Part of a small language model's weights: 3172 steps.
Each number is 500 + 25 x the weight over the matrix's rms, rounded and kept within 0 to 999. Layers, rows and columns count from 0. Numbers have three digits each.

# down: layer 9 MLP down (transposed), 1536x384, rms 0.107, rows 222-257, columns 0-191
# up: layer 9 MLP up, 1536x384, rms 0.129, rows 223-258, columns 0-191
down222:529520483520495528495465498548515478460548494490457506483501492505470560547450549487464483511464512480489533458478477514519484505457529574500458471503481503481476513523532529523535453467524507477496482499543479493488475462507466513455477513520467498469511502516510518517517479518508565409522502467511519486482499508495545558546501491474490471521511577524491475489516478535506485535475533519502513517528467498494485466511533485481479489518510551497535470518511513494466517495520546491533536519529497487532489484504542478500516470468550493538517500447460462450525504500516515505
up223:524502505474499530504516471495475484509503525505491494540510533456493554508451462477570499518520464460521511471575491548467523518517482506527469488453478485472454557518510487524426483496492531545511537519492491486578458460504507473515451515510495469552475533434485493454535490515493501487477518465490473492528488547481500487516553485504440529494486564504477476506479445463546469488475507506487509580526517436507483521530500532522552535545514517497496511509509489502493506456516526535467455527477469464479526460550526479508526490485561473511497489482486416482482519550483477493
down223:493485519525453508501488472521497487491490469530527477453500520524460475457495516512538529495525506522491520531484480507525510481492496497450493473489457480507488466472493530522568521524516492515489532549530516530465478532479517512498516531507464492502478461529556491526509493487520500524478515565523465521482554502505530550471502489522508486497514543470467500453517476495461510557480507511496491502540504469471466448528487506479531476515496531506494516518493498464490527519526472506528523513530524507507476501525487482527474527502480504471495496498473472500523518500485543450
up224:519522467537498451515488558479488467513503576500489513506475474497476524517485493466488505518505505534522556502518505478517484503541514487448511497481531529501547483509540513507494508483515502506494494475516556510476503501518506498508509487514501506533522518497520476458495486506509461464468499508471535517484527519528477520454519502502488471510461483498538460558482516504458529543513516508545497481464490478482485470510489494441463478471477481480504521450493494492466486451511485494483478531494480538493504492550536558506496503503469475487487501493547452468498502514467482479
down224:456550510536456508476542523517559500532498419493507522509508537479538487498533477476512486521487512491520505468488493507498513472526499500509483544497527516505516511496423550494525478486540493512522486533479459486492498505445496504538517498475518512538531481507491509493493538530531528502479466542472472494482529452477517482512522496476489504504519528505541488526502487456470487492502503456548492542559494490531496523498492521533452516502506468496515491501501504515525512518494486495520486479453510456513487540473499516510498498475495513517489538482447480547514494507478524493
up225:548512524443497515474499535475467522487507509487542481464505460510521531495534500523514532474455534488521486461519515483534507488535489490493496528489526479498459510494512533476537524502475518454523534468520518542509489489531521489530485459498504491468519520541532467508508481471523484524502458504514492496519467506503543510515507490470507464528495463503480517504512518478481519513520467492505493508479565501527486472534505486521518463498499518556496485493476513540487516493485513503474514499519501461545477492464505512482523509436457469540525538509501543495484459484527473515
down225:469500470513511512505504472493525478523488455521458476488486514515453477517488507484513469540473494457496528508480521523499534539499470481519498502505503517530519518526517491514492526517513484518451470473527465509482474483499458484487489513481523506549527481425464471504473479504485489489496504527528528486488516500484507469484512524510493540494492541505531485515520498541493525464471561512487500481527465500481494519501480500465505507539502516449522505519519526504484500457533543516493531507490498522540523485507448479481540511516530548487472523476489474491502494496516508477
up226:525519485500503505477502489503499474477500466497506522496484513494512527523507503537518485526484523489524518482502485496506493507517493499465508534481495469545525439510484546523467521500477490532508551504506495503507506504508482532522473513478476518500509539500516528483507540499483481501506511494510507536483461495532501545481487472508512501532511506504515544489515496502460467548535464514513534527471487517524509483510486462483461488484470478470509443528545511478493474477536478524507482509463491502495493526507457504453477497519502519522464485488488514478476529491525520504
down226:499502480498533518477499500517491460544465521487480491486484536515504536471545521490468523488539489487522509508458533510488478486512506514452520513514515520506501518488409502530502517516480536503475490481523477506511474475582504479477509508504518492508496484494491488501508457533508490463499479537496467493452487532502479504478468490529500500482554529479500475503471526527523507520535455492563514481461504503488515513507539484509489501512555504490505526486512512503499494538490486488551482523433474493486521513521462464512480512467489501538518501499492465503484479487507514482
up227:493525492484468484531476489521527534513494520531474490496480527519498530514505516474478508547478517518513474512528529488467539529542520499477514519522510506524495497503494479523484523468515518483466500508504479458495470526521543552480499537522510529490488479491488491493497502502467513490521497522503489521525469465524470479485491528516486470460538553486519538513479515507535507518526460483505538500521503525503465493478504510493496484534481550517488519440491515483521484487545498476479463485522497483509553513476481518483508506509476500557510489472528502478545487470539526517
down227:501505500497502483506490540491442524471458543491502472485489454495483493466473500507484455551527522531517485481484509485500497550475453497489509522474498556478517490486487461486490441476557478525532437503472524446486530513502516496520487483507467514463474535487478511512506520495495474496526502449486483487469494515504509519492464498463456498504496502554479504486492503513511472487495551528534514499530496502477471479513521516491525474497475530456496516525496484509526485493482529514488514506510502539481514460514507506463526465469503490506494484502511510529475523522525516443
up228:473476543454505508499507488498511427513437505554510509497474468511484476461481487532496521523481492513533521444497511494490470479519473505523483508417518531531472462492522489488478505469542478508523509490562521527518540498549495518502505490473494500513531455517507485528494463502490524464461536521553439466473508525494511534475530490530493498542494533492521483539467501550500524522516510472487539490515465547504514484520449491477515453498483523482526510513513503503512503545450530472493457531503498528497505461487470486519515521462456527511532515458527506472492532487545537488
down228:463493473480462498508494486517489478478527472481460518490491523528490536524467497461509513451490493455481521444470494477520481457478475499500531532479481536488509500509497475511437528531481485492515497498522458535519530498466479507524476520516471479464525438487482473494483533545524466495502486500538520523489480498517508508527541414478491502541469517470488481497527489505476460519492524475507499494485539524536468466493550471488499477479503479486497460521530483477488477497524507505482499510512484484525456462510512464504533505479475509520498539492501528496494450492486527511
up229:509484508494502515514495485501518526462501502503536531486502511497498490491505509543515527503486525494489527481476480485468531540500470494505527470529503488459535485487500491535497477498510517534491541442556494524513493506504504536477490507511499492520469512508423471557494501533497508471513478510496516479493469488530490526510454488475519499451470474495492515529489482483497511467511540489510527507475544551506495492500524514476493515513472476512517497478511495518516510507522495485508498488513475433507475494483507479484506499492483511474487491506484525500495477499545466472
down229:538485540533521515502499427504479475487512530506493490482515531489481480512516524521508509491480482515557495518489514457477473460492526478513495518479448510504479489504481508514474474464475527512498497495519490487547533511518469507536477502471501467479505521538507503529502522502485545506470477514518506526508502497518432524474480517490498517473547514526501478497525500472519504536533500512511471494459511498484491504502506466488497451495498506490547469514482500515498497541454497458514474517497455478507503506508485487476502463521548490498557473516475503533522468451504509486
up230:495480451499495494496463512519532505525486510475441488515527492501515504521507497505528482522493496496472523518503482524495488491481485509505458536547507474510507509496481455555508490469511500493455494512478509533474502508535515521517502482474465490478510508497498503490474475503483527462502535533551490510455501511480501499497473533494451511444487485494530483487457490534451512474477494476469487498490469495486483494514492532478500510532457494552488487484487487537508463485516530495524507532514485462493499508529518500507486467527515512511483532522494543504510496471479466503
down230:495503505455513475530523528526483516489479513520483493481499497510484454438533481488486473458494492503525489513522488498505465479509508510516538462487456513480453501495517500536484497458514547448530500433511496483534531468461496512467500480445489536491489531496501470455507472491514510454484522504546535510478508529514540471513504487546458544474538496532502476483487483524539499555537488529512510493521499538473500482525530492492517482522502556529453506536524456483473533490510466454493494508511496509503533493483505549520521482478500497555508473517500518527497557520485493445
up231:549527485503533501536469536532449524519535477482472478489493545481512533488471530490525491519522514477492551471509501484485489516501521487457537515542469465458467509492487532502463498487522483526501509512539459503524482498527507513517490474483456482535485474486512478500487500463509442466504441505473498537527504523491481537446493487479534511515518480533496528480527498477519451470520452454522506440464453566495501527447489476489527555500502497520501519514463525487497490498526460438515493478481480463522475484481520518511495563520479465489517515478491506476502486521449500508
down231:498489501518515498471478451482476464488481499516515472516473520481517483514519510498462474514459514505558498514486465470493514505471480496524499508447508521498489518512541500517485481481525509503435490540528479453511505511490467444470469550527492537491541521531504500516492528469477495538471472539520485534504537520491548506481490440503486493534533478519437491476478495457476518509484510515499489500492510529465527539532501503487482490520508477512467501495503490498477510458526495500516542500498477505504506485519535528481456554481503508466498520516487470499466499536456493484
up232:494494468500452460440473496493501477503487479543483478559467535491503495490455539496521521494499478500551525553522476467477508522534472497484543463484517497531538514533515497507511515501498477522493517518527499481529472472547502503507488496509537547524541489478478517488481510402479514478533508512509475500482520485505554483504475466519543533482470494492488534516495496504515526498481527490469563519551494501509500505494516445488515547470494493478530481520462520505498477500488478574446495537537505501498510491489497523475517435488485471439532479470521495554506477495537527540
down232:492500480494500494483459482499533520535549537454456505489501497482472532512572489507497503514468521509469491530515512470467482478493494473526548469466518437503507513528521503475469477446524500489488472420468503489556465560524451478506509524509547527528487491490511460502528531480501489505487545510516562514570475476518469483492545495465532529500489529458504510522524479494460446482520521498503533498419530516454550538530516475491481496501482475452475479507500486467491504543503503491499483487458511490523572472530455494486495499458447479546505523493469511487467502496477483491
up233:523486448535456506493505499510530488483465468514523466481451506534527497524458535459522549484478477491490513483501465520553443457465517524466493464495480528490487571528537513506477515511559533510501513547547512473505508512500505515513520502520485465506511497525485500505516486514478506490484511474480499517483550488484504530517506467475533463524521513455513508524498508456468512516499507506510486502511504482518486464491517490503512511502535485465485460483484504502517484512522501513487497499477500520529531450514523479501560541496483495494488498443476512503465482508552530496
down233:501465548510480441534508476471497500470528484522512566549491491501485489513496511487554526552514519519464491508515514504508526518499517522478518508484471564507468532463537483510486569524501500515457476461520520476520553463497522512507497465480527475510493505477506523513464498472529515450468459473473502515522491483469450502490472509486447502524507503459522521504510526478497514460498496533512517490540480477486470521472516465479529496499497523539496501471498530499489501481508515489453498499550470507534506524540505497505503491488479504478496530539553495486541540484497455488
up234:509486494462494558526465446515501476513528492480490536490531503511495527516475506545476507516480525510522531530524510508514541486515477471501502472508493518495522540515463525488469503517498502504477562453473452498480530476535430458519511504507484508513502485519556540494517456544507498511510531490484521507520465467492478515462519489439472512491516500486462506516529529508506454539447465532535519489505523496484495508519475492515491493510503496472492484496469514545461497514486480499511547504476462486493553478491474538481483523532502496490507568502488503504509508498485539500
down234:465521501559483502470486504549497537480469472479510512519488449483467495510510461494516467484478507541545487517523544532459473491506541458479498538509497510503530483529521487475513498491456513518516528526517490465529537481469518533492506504489476502492515484497453491510513486504468539500490499497506484482460518452529474486534443497517516531518493487503516491519488485512502477525527515499479444519487535461487527496494516515464472529501490479477508487419524497526532525494467484525485488481515519530514485529531497460514517516465458466480516471483496504516503466497443503507
up235:512456434441494451519487529535473532472498490485529520491502523509502476526528497494475497498515514493473525490498496488486507511531452479479475508507467477509504491482482531499497495522487513471515480486518424529489505511479496532520484479534482491473470518484521489492502482518523493469472507480509513526466495499481537479500527515514519490495502542522448501511506504545488437492495490533460452475509479465474535508495487493476499545480491476466488486525498501490497532522540511501529506557531496496461454458471464537445470513495534526480489522511497494513526497500515518552
down235:552512551520530488492479473507484505467507504508523481500518518481474518500477489510519523518488472507491494495566503521530522498479516462485442489477532523473507528472501492478472488510513510543481497500471486504552484495481545542474501489490509492490545498494520484548524523493561519521491499474477524490464498486509470519493453509533497460464491479508518469495482524492541505469488541430508443529527515539496533519532505471486516463505476482467535477472500505502463492491503475470494499523477492522504480516511512511522514512532478533493507498496526543518502452527489485508
up236:524500519529498461522510468465538528529534483531484549492496543499483515539459475546504532452493521511519521512431500498518508475473517509497472505496502477529488523518528518513509485521516549473477496520489491540547480467490526408494476541478476497491478522485474479501499458474497504514486500531411509494495523526509485480502494452491476505474489446554494542524478473501505517499489518461517492513552477473513497511529523496503521524485512508511510486502514496481523448486507482501500492482471545509484543477527526499442476510526496478480496482535515501548521494491476501530
down236:547527536522490517494510564493520444470510529453571503477508532456514466490520497522525491498564511500508520518509491527526464486502452531503502468502485493537491453486542513549487483523486489469527452469512505508487478493498457499467510497499546515543501515516521520496506471516473406482505525531473513436448536548514494475481497476532517527462521510469551519505471502523520491518526467460500428447487495485522498493479506516509513528495509509504473504460469502467522477549516566503493514506470451522473547506506470484496547504494477497479484515521506524516506482486506525527
up237:529516478486496480501487476509455516498499464509503494470483505481557489498564491514448494484467540489495488498453490505526508490484484513516484554561476515470525480570535488525524463534495517534504493513468475531536522486510499459520491499483480504519473467475521523472504511454486477498480486481491496486483547503471538496504484482547502495497529563520465475475479475482484486492515537497509509472513453517499505477524512527495488506475519506517522501508522493516523499505508469548501506514513479485490484441532504476462470479485489497496448501500463475454515442477517523502
down237:464492479503500518486466509520509542501565547503503505523489502487512470534484485541476468527506488477515483483490507519478490494498522537484451481455496506449513526505500498533459504494480463502507484521488510500447539537509477550470445520558524542541503505499495515500527502496510489543517532504496496506456520514478506510484536519476507474441477459540509540490485496520544510499486499475482482508510492506497492542468485456523493546519463523491507474509500506527458497481528495475488468508503458489472492534505508523502512516506510508504503512499525459484526506505460493530
up238:483513514525513471490531476446534532495489457513494507460490511466490523557525515493511494466516506496508496458549483507522515520508445481478487511491486513488528493530494504526471483476487496484466534503527521488528479516531516467519478488513494507471527492479558528513468498499484453516484539574478446499491535497530497503511507508485470556507479529523491498517470487456472531543474493478484519453488488483511459491523516501474514491544512518502506481476503512492474515497493512508506461431489475512508451501509455517480529552506538541501535485484515496545464478519479533466
down238:515497526535466518512533508468511529449508485527514519531511527485527478496486508505440525500517530475515493497507492535467499506503490521527511466520494493517479525502550466472517477488543533524484506522484513530477463486522483483477517500490494514498501523504485490490525527477505496518491515511523504501521477530494498513534485516530484502514495560490470471507515505531505480478506503484535521472492506520528494550517474504557464511486537526503540500494467476536457515480499501519507493517450494490527539484490495491521510463472485484495460513491517520483514518519470535525
up239:494491504514506507486504504474528475504445457497486499470535530461512556511511505473517481494483526498539536479514519491500491484499447515520539493512525497490499508519500535470519511438504469523543528511432451518490523489511498478473492489490516492499496502501484508471478517498497530491551499475462491518484439526460516497524494506485499524490463474539476491473511504496506523531524485498499475482488483460504479497490520528512510515502481508491515539513530537516503501496513563488521514505488512484497532482483526508518500511464500519507471532464518510495496490494513469485
down239:522489498518510500478523521507497516538522521500517539503450524498523512480493494521464491458517551504495480530489501498496493451540506492478520466496525501466519506501490489495501495543529562504525530517488486487513492533491519487513507538517523474525472507522500541515519512475507498486524511468492510534501523435476472510532501480531528492497501489478495504519501494473550526492486527533479478489524512513467508481541509495533539453526474476513555513477502526495478498493506478527474478497445492472516512533483550504469510513517498480479511512517507551523510557498477502564
up240:532527500502512501497492535567460481491504535527481515520520508489490508512452469445514494477483487517493526460485544545545465509479439519480489500466555483512499465473529515449486489504524501481501538458482528456512468470549488480532515503493496511504500507554481525497485496519467512499513525503510539508517524485512523497479430522493517501524485522503530451471509498473532470492486519485565511497502541516508570484517520533485513489518464522480496477507497521535516473484514484482505529521490525524510455573486508477488488491484501461477480482498496506488501486484469502536
down240:484496540497531503488539484471515511521499528508517473522518504537538524486463507446525504466536482517487494522487518483473506525526531472507507516488493531535479522507480526450456535488519550520490521510498508484491509466505543484508502505500487507498491505551480511473518520500495494550495439489483510472530533539453450493512515479503493525493519507509485495493548509499519519481502510495535473468512545524534510515514489502504527488511500453492503522502518502472477515496501486506545484467472534522530491498549475518514536522504466486501560505488502481479490494515538564529
up241:383555517502499520514491497472479516506479503467462545451503477497530537428540558457474520428474582599476501496503560449557492560436449532438503543478511459534444426447530505493515447543498497467505533500474492548521464512418474506516496501463523506518520531503514579553487599517509499519570483496529481534492503533502592577485451531436507475557537428461543533530491548487531427497501485486535590510458493497496502453468522509586538453493473467523490563508454509449456518475487499520517504522498514507532524550468520490465502471571466520475581499512497531436488451501465575527
down241:465564500501509497500498484502505475498483508504470527508523546508486517490495484515514549484492515512518440518508478491478464443546489482530468501480508496518497468559501455482476535493503488471496540529450498488534465477541474512507509508489463484509505484515459490498474505506495518502504501507451479497513488502500468471519555513528488536465550551516517532490459463531493526512503561506500473496484498529524521490532539476531476536546516533522470458526518486479515475469489500540486492527537492500492511472500507478528475490521495518475487513479513483517502490504475505488
up242:510483489500477506510537516477526553496498525490519526452525469468529530485470472497486504457483495483507498513501506529527486497503506511523485521534513483524484458503497440498547498512516435510504519518531458493505489454512502523462517445532475512533529520513514469543494520480499497475467484536484506512521517523524468463511496519562474520470492548494527483520453492515488515492492467505462495489476524530480505518545488508508485476540484470494489503490511524536492525503525527502471522529498518507541527508511528506459477482495476517522494509476487480508507498514467491462
down242:486482518502520517487470503466493487491499493563498468515498490539517502508470482503530554502508494454562564541516518522519525507509507504509520476493514504518494486467511478517478505502504515497537491508468527490514505515510540487496524548527490514513511494524485470507487489480501488483535504485524513542464530496464507508501476488491508496542546508533471532539508478539504497482480500461508492482486494467553476520493447489520470527479503508481509482525451508452544423517476500492466493519517510518450500460498514482520513484471489471470511503482519491524491489472497468500
up243:482516531459496516504470478496502512500515548515525456493502511485538500493548524486490521481460506548501530513492478475480525491510465513513479473477497518494520515491499461493541490456533496507506500528474471535507513536471465488499526503485502506520502483509514507528524487491475489523500530520499469518471512555487440484529511549473537464518513526511498496498526509495479494493531473467488517551496515494475504471495501456485483499539518515510437536455488508480495501462485529500476517494468462495500519462492496508489490505498500475496480494524444533502522530540471475507
down243:477505470538508484486493525484510489503474507497534486470500460559486498500505506491533502488482492515494485494476506495516494544492478495509453456490492509485513478492445501550496539491525501498532517510482472527522500512506487542436495458476495479479506518525461457477518479501495524564510484496523555466517511501458467538500495464483512490476511485552469496474519484529457530474506502481491516493485520457462486501499498473470472507535502514519505477467481507504508475528526533525502518514545543485469485501553509538517542536454554464491486507527505523465493465553479470520
up244:473513528498466485520499506447503510514478515515462482501540494454513512506493484501516516463469483560532541517489510471534506510469459535494469491511548520542482475487448477514488489465544533490486514518523527494474492479547472511494511512515516507477515519494486461509501478474524466474498501490494522498491513521490506504527519555522513520508493555498484492518482470470483476476509472485519496522492481471519518524502504484481525493510449555515473528489476487494492523517440500499470510525525522511503551516497534527494539502541504495503472509521504506454508493496518477504
down244:502507488504487482481514508500521512481517491525456490520506529539482502546525484499492455527500457504493538525516464483506546495512489468496499520498453535492515525537463517473463499503518497472493534485472469524454512497492514498502513523489485467479541486476475477514503517506502511530472492514499502535531473530499479524497512514528522513505495506520493519517491506492488483473498484497494492459522460506495465492477473503479488500444494482457499499497488486512489471485475508468477506538486509518459470528493507496494454486509511529487481448540494499507513463482495513470
up245:478507510548517519523487484530483496490482506499468534497488481486480476514514514525450533459525484544476523450474505521542508493493491520469501466517494457498528485529501501486508503537533488475471492521502526530461547513513503488478530494498519474482475538517531476475492500457510516515466477502488511498506472475510523520501534512496507470530492503515495486500532507446482426498498465479475488525512521502537463471517556527514514469469516501522473524485579471499551493504488562496468507538492507485482547469473504496500474484501509470518508555490528459493472511497495509536
down245:479496530487514523414464519528483497511524538518503459518491482523460455486501493557502501529513482451490549502498527479489518488538531525502493522468510486493487456515503478498478558496509485495471502497497488503489523458540517509526518530579547467482472486485477441497522438508456522502460521480474493487508498524498471500485522533495526460512501481459492471490450496553496485482490556485461528544500523482478461493504485484545507480485523520485579516507502543486554471518479517454459469500511506490506497467472511525496513512522529479508512510491535523462480472475503507458
up246:525518504481512515463498518555540532496503504500530492514524470521505488464520531474484518492491518525510471469495493514530537495554506526506505468514476502473472495456487508468532507509507487486514538445482468480500535482481489470483494508490461478478536503522483507463493485512486509496529516505481494447562505520522526505557482488539476513496528478479535489500525469525461458492489492485502544489456519500480533452504448493512488547510553483487483447477528479513465504504510495498498515476468450498498527451470538481497521450508491532535465516509505501494518458489556523465
down246:505501521498483484482485496442539499582475498489504494507478512498550515503553475496519493507538475498488531467480504519472494536478496522499537509484488510518443531519458483489485510522511472470502524483531500481507524470445500504486504503539547495521507504506534501445453512501520487516514429491505523551493491483486470493491473473528510504500521521507488511519527564539479465506483512448467523500505485498482494561502508542505474480468505532434493535506463498516499469484505520473493453481498547493470539515510507505470513548478520489476489509487473430462514551492479512500
up247:492487522488517505484548516492497496448531462521523503478501517508520535501492493504556480533511467511555512462525522488489469510490496511517535494435478504482483475533462501507482506488456486507496468514564462452513483500491490454490491524445495473471469503460513499464479519492481487548479516441517523496490469502472511504490511485474510519515544504517513508490533502485501489492519501492470485441477512472488498478457504528484528505492502524548476479499473532528509461478492498518524501510498509551476500459477525468498506511517522475499428509513527495517508513498457501497
down247:515502529507486474518487522511498524499507491504503503507493532481497522489522478503522495482494495559504490496504518488503575488492475512495489506495480521439506537483481497501531484503510465479518476476484495479474481533476498503471513449486497488538514533514524502511535468496485473541480506501505487476510486492502508528531524503501494502462473470516494525523500481505498480502483492506516490484500460535483539470472550528502515493533501516518502496513479522494500480522519494504541504455480502513521528500489527497504539496491453528501472512530508508544560474449498482510
up248:501513478506539543497542531495494449484491465475503507538505509487475547493493490540463551497482517495500479506481480511484495448541488513499495481543522524528507498527506471491508453534479483483539527506496506438470506514485514461477527489532480506473456522518437498505462482450525524532508530545516517503528494485485489484490551524506491496511464479533505544480503491483496506452510480436497469570503525529503498504465528488529492498514516493450519515510461482500526519504489494508456506510506467489466482477518455495494467538497493479528514507456515483541531484533490522471
down248:510513517493467485515499523543494524523488494490488517547442520502517503481499536517496441469468481486535515486521512497500535506502464528501522494469492497477534539484494495487478476543533481452481502499460475481491500469505497457510512502532503510493509502536477477473526502520486472489461498509473486499490493513504503547520444511511514459494532476508492499491471504482479539489495507525524493477472471501498518518524496493523497485482504456506474508499530506467515520501476485479533489451464476514503495494486496508500546500511503499514513494523465460469506491465513490497
up249:525527528473482517488451509538449448477516512482510496515487490502444536500464484479541482475501481525475483518497470533502491495521480491516512549529554491493504472463506486485529483482498510526461512539510493508507525502494500478511503505481497524456482491503455478499514486505448489510477510494453484501518511491502499517544489467538489463513502475494484510532522455472492501497469525521568501465505527476584499499504515449539480528511513543456513497473530458459530489479514496512501538486449477501481535499497530461499500541512476467503485521489543505459484496538513478477
down249:518457457487505480527491463478446520538513515491518462519467530493537491500516554485509466486513478512542495505520468529515521500491509502513471488511532536512485539565475459474482483506515477491488508483508511517475497501513500490499484473494494477565480555491516510480489509511493464508448532515490486488522522488528561508495555467491516538413521504509545509477525478464555516515489512527486478517444524510455531474473504514489488553497499501468539553519564503541536498483520480485537529482483476487530553466519532526523494494485515461477518478474540483495489481502483494475
up250:488473538520516535472506460561488487492500484460476496504502517541534512544517538522513474561499534488515521504497501507531516509483508479455488521502482474488487539502501514483524498548529479522475486498520484510476491520459444521511499500465517542494483499529523507486505484484526521545554484488515469481471482473495532520489477528488549485523509503484500499491576495519512531514504473500484483515502513492515458517457492510513509472479495524502529508449517506520506476521453434508479493499452462545515485470527503493512531518482522464524465490514464502490498512507484486496
down250:494513548503493465504516547449493507528457504525478519479510506490473535513511502525485533492498475516501465528502493412488503518469486510490522507512435517509507482535505488480474513531490479529475514500499508459457464524533534498506521496472469478454474545471494441527471494511489467500499504494531512547482466505492531482475515491521483523464480483535437548535499486498477473432435503444519525547459512544461511501483458467517488560528486518498529507468500511493508484508470511507496487528490488488487471499505510559477460505499497459439512496446514483525492529500561502526
up251:536489530510507512513533511478476506544506562503510528525506494514448536493500482521468497528508517526484493503497465506509491540477508530539504541508518504509532510489480475529468506521487553502518527489501510516471494502479456534459520471496518505469471511477507518531497490486522517478499507515520532500492506475529460474492512484523526489496500489511507529524491499517516476479521508485528526468505503536485482481503486525473503553496480522506505539511496528529491529489506506504500510508467443470517487550502439502492507496488502492527449477517447487473561513496511475507
down251:515487491461454524529505494524523435518510516499482511449492492486482505505515489494512505443485526495493481492508532475494484539508487484542526454503499542501486500485482493519530477544488491520492490529445556493478500526486483519486489526487482453469489527486515536479500508466510503495495484486476489501515518485505523521509538492521506469479496487460491491489503535491500516453551516519488503518552482478532529494475525492500543515548489548475509524455510483525495503498497488485466530455485494468507488511450508527509469477518534483476502516461498514521426502524478533532
up252:466539499479489479502469479521485477474522503498455452488514530470496490535472508524482500511491507459502513497515503447479483470452500478473525523478547526487532486488532471508497502459479467525471501501493520523513520502483485474511502503526529487474476458518507485487475485523495493506481460480494532499532519518519466455498488473563463503498503547503473486510536490507500504489482542478479464493530502529497504505494523526497465517501517488493513529500481500518546477497525512552469476527475462508481523483513475528512496496520523497558476559472482487493481532573523496486
down252:476504481498495519452508495511493479502515511479507472505475498516507521530496510476500534528485529531522506507502520514502554511505495480538495549498562498532455483482519506499536449523556488511518487471485478513554523478539483496473496506479492471497525486474480494504508505497527499502502480555508495505531518477502520481489472497482522487435495491521515468468523496495491528507558539494558484467533481526500535506518559500488528500531479478524498508502499468511494496508488489535529525525510500505462483534506515494488492503524516519502537473487475482486494458481476483510
up253:502521506497484469492486516516497516486492462515476511538494510524454495502445520532462510519476504476465492524471526502489493514450476511482459474507511515532504520455516501531521506490490452503500524482488520478490547464547488527510495503521482471512470491450518531529494510471466481488515500503514479473489478508489477512497484511533488537478481454513506525510508501502478536484515501493481543518460484510485492527508549475493505515472521540524510486527522527528528490495484478500481522493524497499504493511484481505486533499487515491507543485497517520538506483518518540509
down253:527504532493533537481521506500509512513490512497528525514444466498524471525510501488497503493511511528496486449533491518488499459482508512503522507483477491504496499480504517528497528498463469488493478509489512532503512489510467472491477501518529513488508483484530505519510525520502517569502509488432528499472512490493481516485439472493486500481493540451533513499498503500485511466544556493508447466540490538496530520506456459520515522545527492485505469502519504467545525528486487511470554499479490491507522502510536451519539489524486523488519444474485509490520484470510550512
up254:504479524464545497499487471547542510459537465487465498486456482484493491520450496492477481544522493502433472505496515491527467541433471462523440495491536498491469435451510494500440534422481531482493468513471493515527476479453493481534536492483531546501542459503517554564485509432516482496512514534532498457502501450507501493518481527486500503521528530484520464523532478515521515514483560457519471539465526554495494517483510498489483479463419526468479541508565472488548493537544462558522580511506530495522489440490460496463544466528488460544517552508501510441545500490509484493
down254:544506508531489491499512483492484487493452488495474489448478545512498476475555484534526474508506496455539491474516542531511494501474536499494524553522489495488482523493496503493536474495525514511522559498438489510518481465521502477508508514535494479510496461501495477521488447486521480496486531512490505468476461486468503498468524487504495501540489481528526537534505486481478512531550524442531562553535537484533525470463476509463487539482511484491499443451550515519566421528524473472519516507476547504494485506521509470503518540524544470503529522533532516475496471483521459482
up255:487496484517488488520492473492532525453498480494482447473505511468515504522503504504500519491484500497486492497497548489517541463470486492514564513493508523489534496547515497494481563519480492522466495492459510476548524529491534460469559512461490429470478485505471518507514485512511536504520519519488496549482428456507493477524497445454498491456548464478505491489526518501515501480519486502497519497503452486525518484490484550452519473513490532463499496537451515482527517502466479526489505486496489515489499538511548483539526498519495504462510513484440481466508530529474525489
down255:486493530503500475490491495484508479476496472527497508513497483555525488551503521492537502468481504520527518549558503497497517489529465495526488442505490483496473492508478495503508437518476473500502554488503474557537477523527472487496492472523487475476514498499559475530497475487535528449476507496477524515508477490505546494478511508507540480539515554546493500515518491525538502473461516482480458530500478494505518532503477554480553540467488495501482492474467485519512458533483522485441479516544488531485515540503544485510508490543483552494518446515477473492491458492489490521
up256:523540523493500520519507501492516493489454513481495492514496506460483462521461481493505540462513534527544486467531491490491463503516508524495519538463491531526457528494506500486517479513516535489476497504485486496513517474472478470538488522510546491499485521482465495477457491506495518517492477526524534518529519514521516471514500556509461504529466504541496475527542492478529484493508466497543550497519490531482511484539541494538482490470510490498519492540494480539454501525535521523514522528492517506482469479512466529514501499539470458474456484489471498521486502477518456502
down256:495476489472479479549469487488467484527526498525506534452542495531512509494478496489520547493518515493489446493481514502498488500482483482488504504515542491466482490482460495498497507476472479490532544531542496507484515549508534544477504489515459524490518502525521480450523514520549524491514525498510442541498530511518469525501520531445526490479497482517523494526494492489516505489493476514453487484457520481488487492484476502475518504526492451475482493449499526488517475506463554488483506507488476506470547512493525536483467524497531488541514465501489481469481463489530510500
up257:485505511491453478481466511514484513487490543504493499520503486517530492520495509520490515489487549524471540506540482545537525514515507479478478509508506495539510534512486493567539464464509507494540517463514501452484558538481547500518494505548504498533506518508476466487485440503490477565485552507491508502517467506503489443497496497521549494482474488515440471492524503493488501497525488507491493501531527486483503487507498543458575528476472513511510470524484523541495506525498517508450473512471469533519476511469510466534516488507517473474481503509500485488520538454524501557
down257:514517508496523506526493511469478454516532464522485519491512504457494446479472526474466498485469474496510492543517478520447495553456551532471445511511473521514532492505521489520526498469500486485456522510507529515573522472480511481507548554493531501550469532485518519474518527529491515480495502493485486541492540506510507464490478470516484478547517543490453551506539523514464498523522497492527464488447482537510491482522509449510514551495536499523466524565493498544525529542510507505541514509504540520469506509526558516495559463517495513467519504479506466457514558505514473545
up258:538540463477493543476484454542502455506550498464510507501527491489508503491490466495509474503527498469469529505526504509535459509519493499508484508473469450509485473472531489529531504535529502495480535449481472558467586456523449516497485516472505514488509553534540499483494501536504491490496521516511473491508513509494545437515479470483493431515519494469473482529499486504480477490498477451487550494469500478499526475486524499477514487518496483498496511486501471489488508448518514510523467500514463501496508479500536451497498519486499535494493485468497478468488490498527495441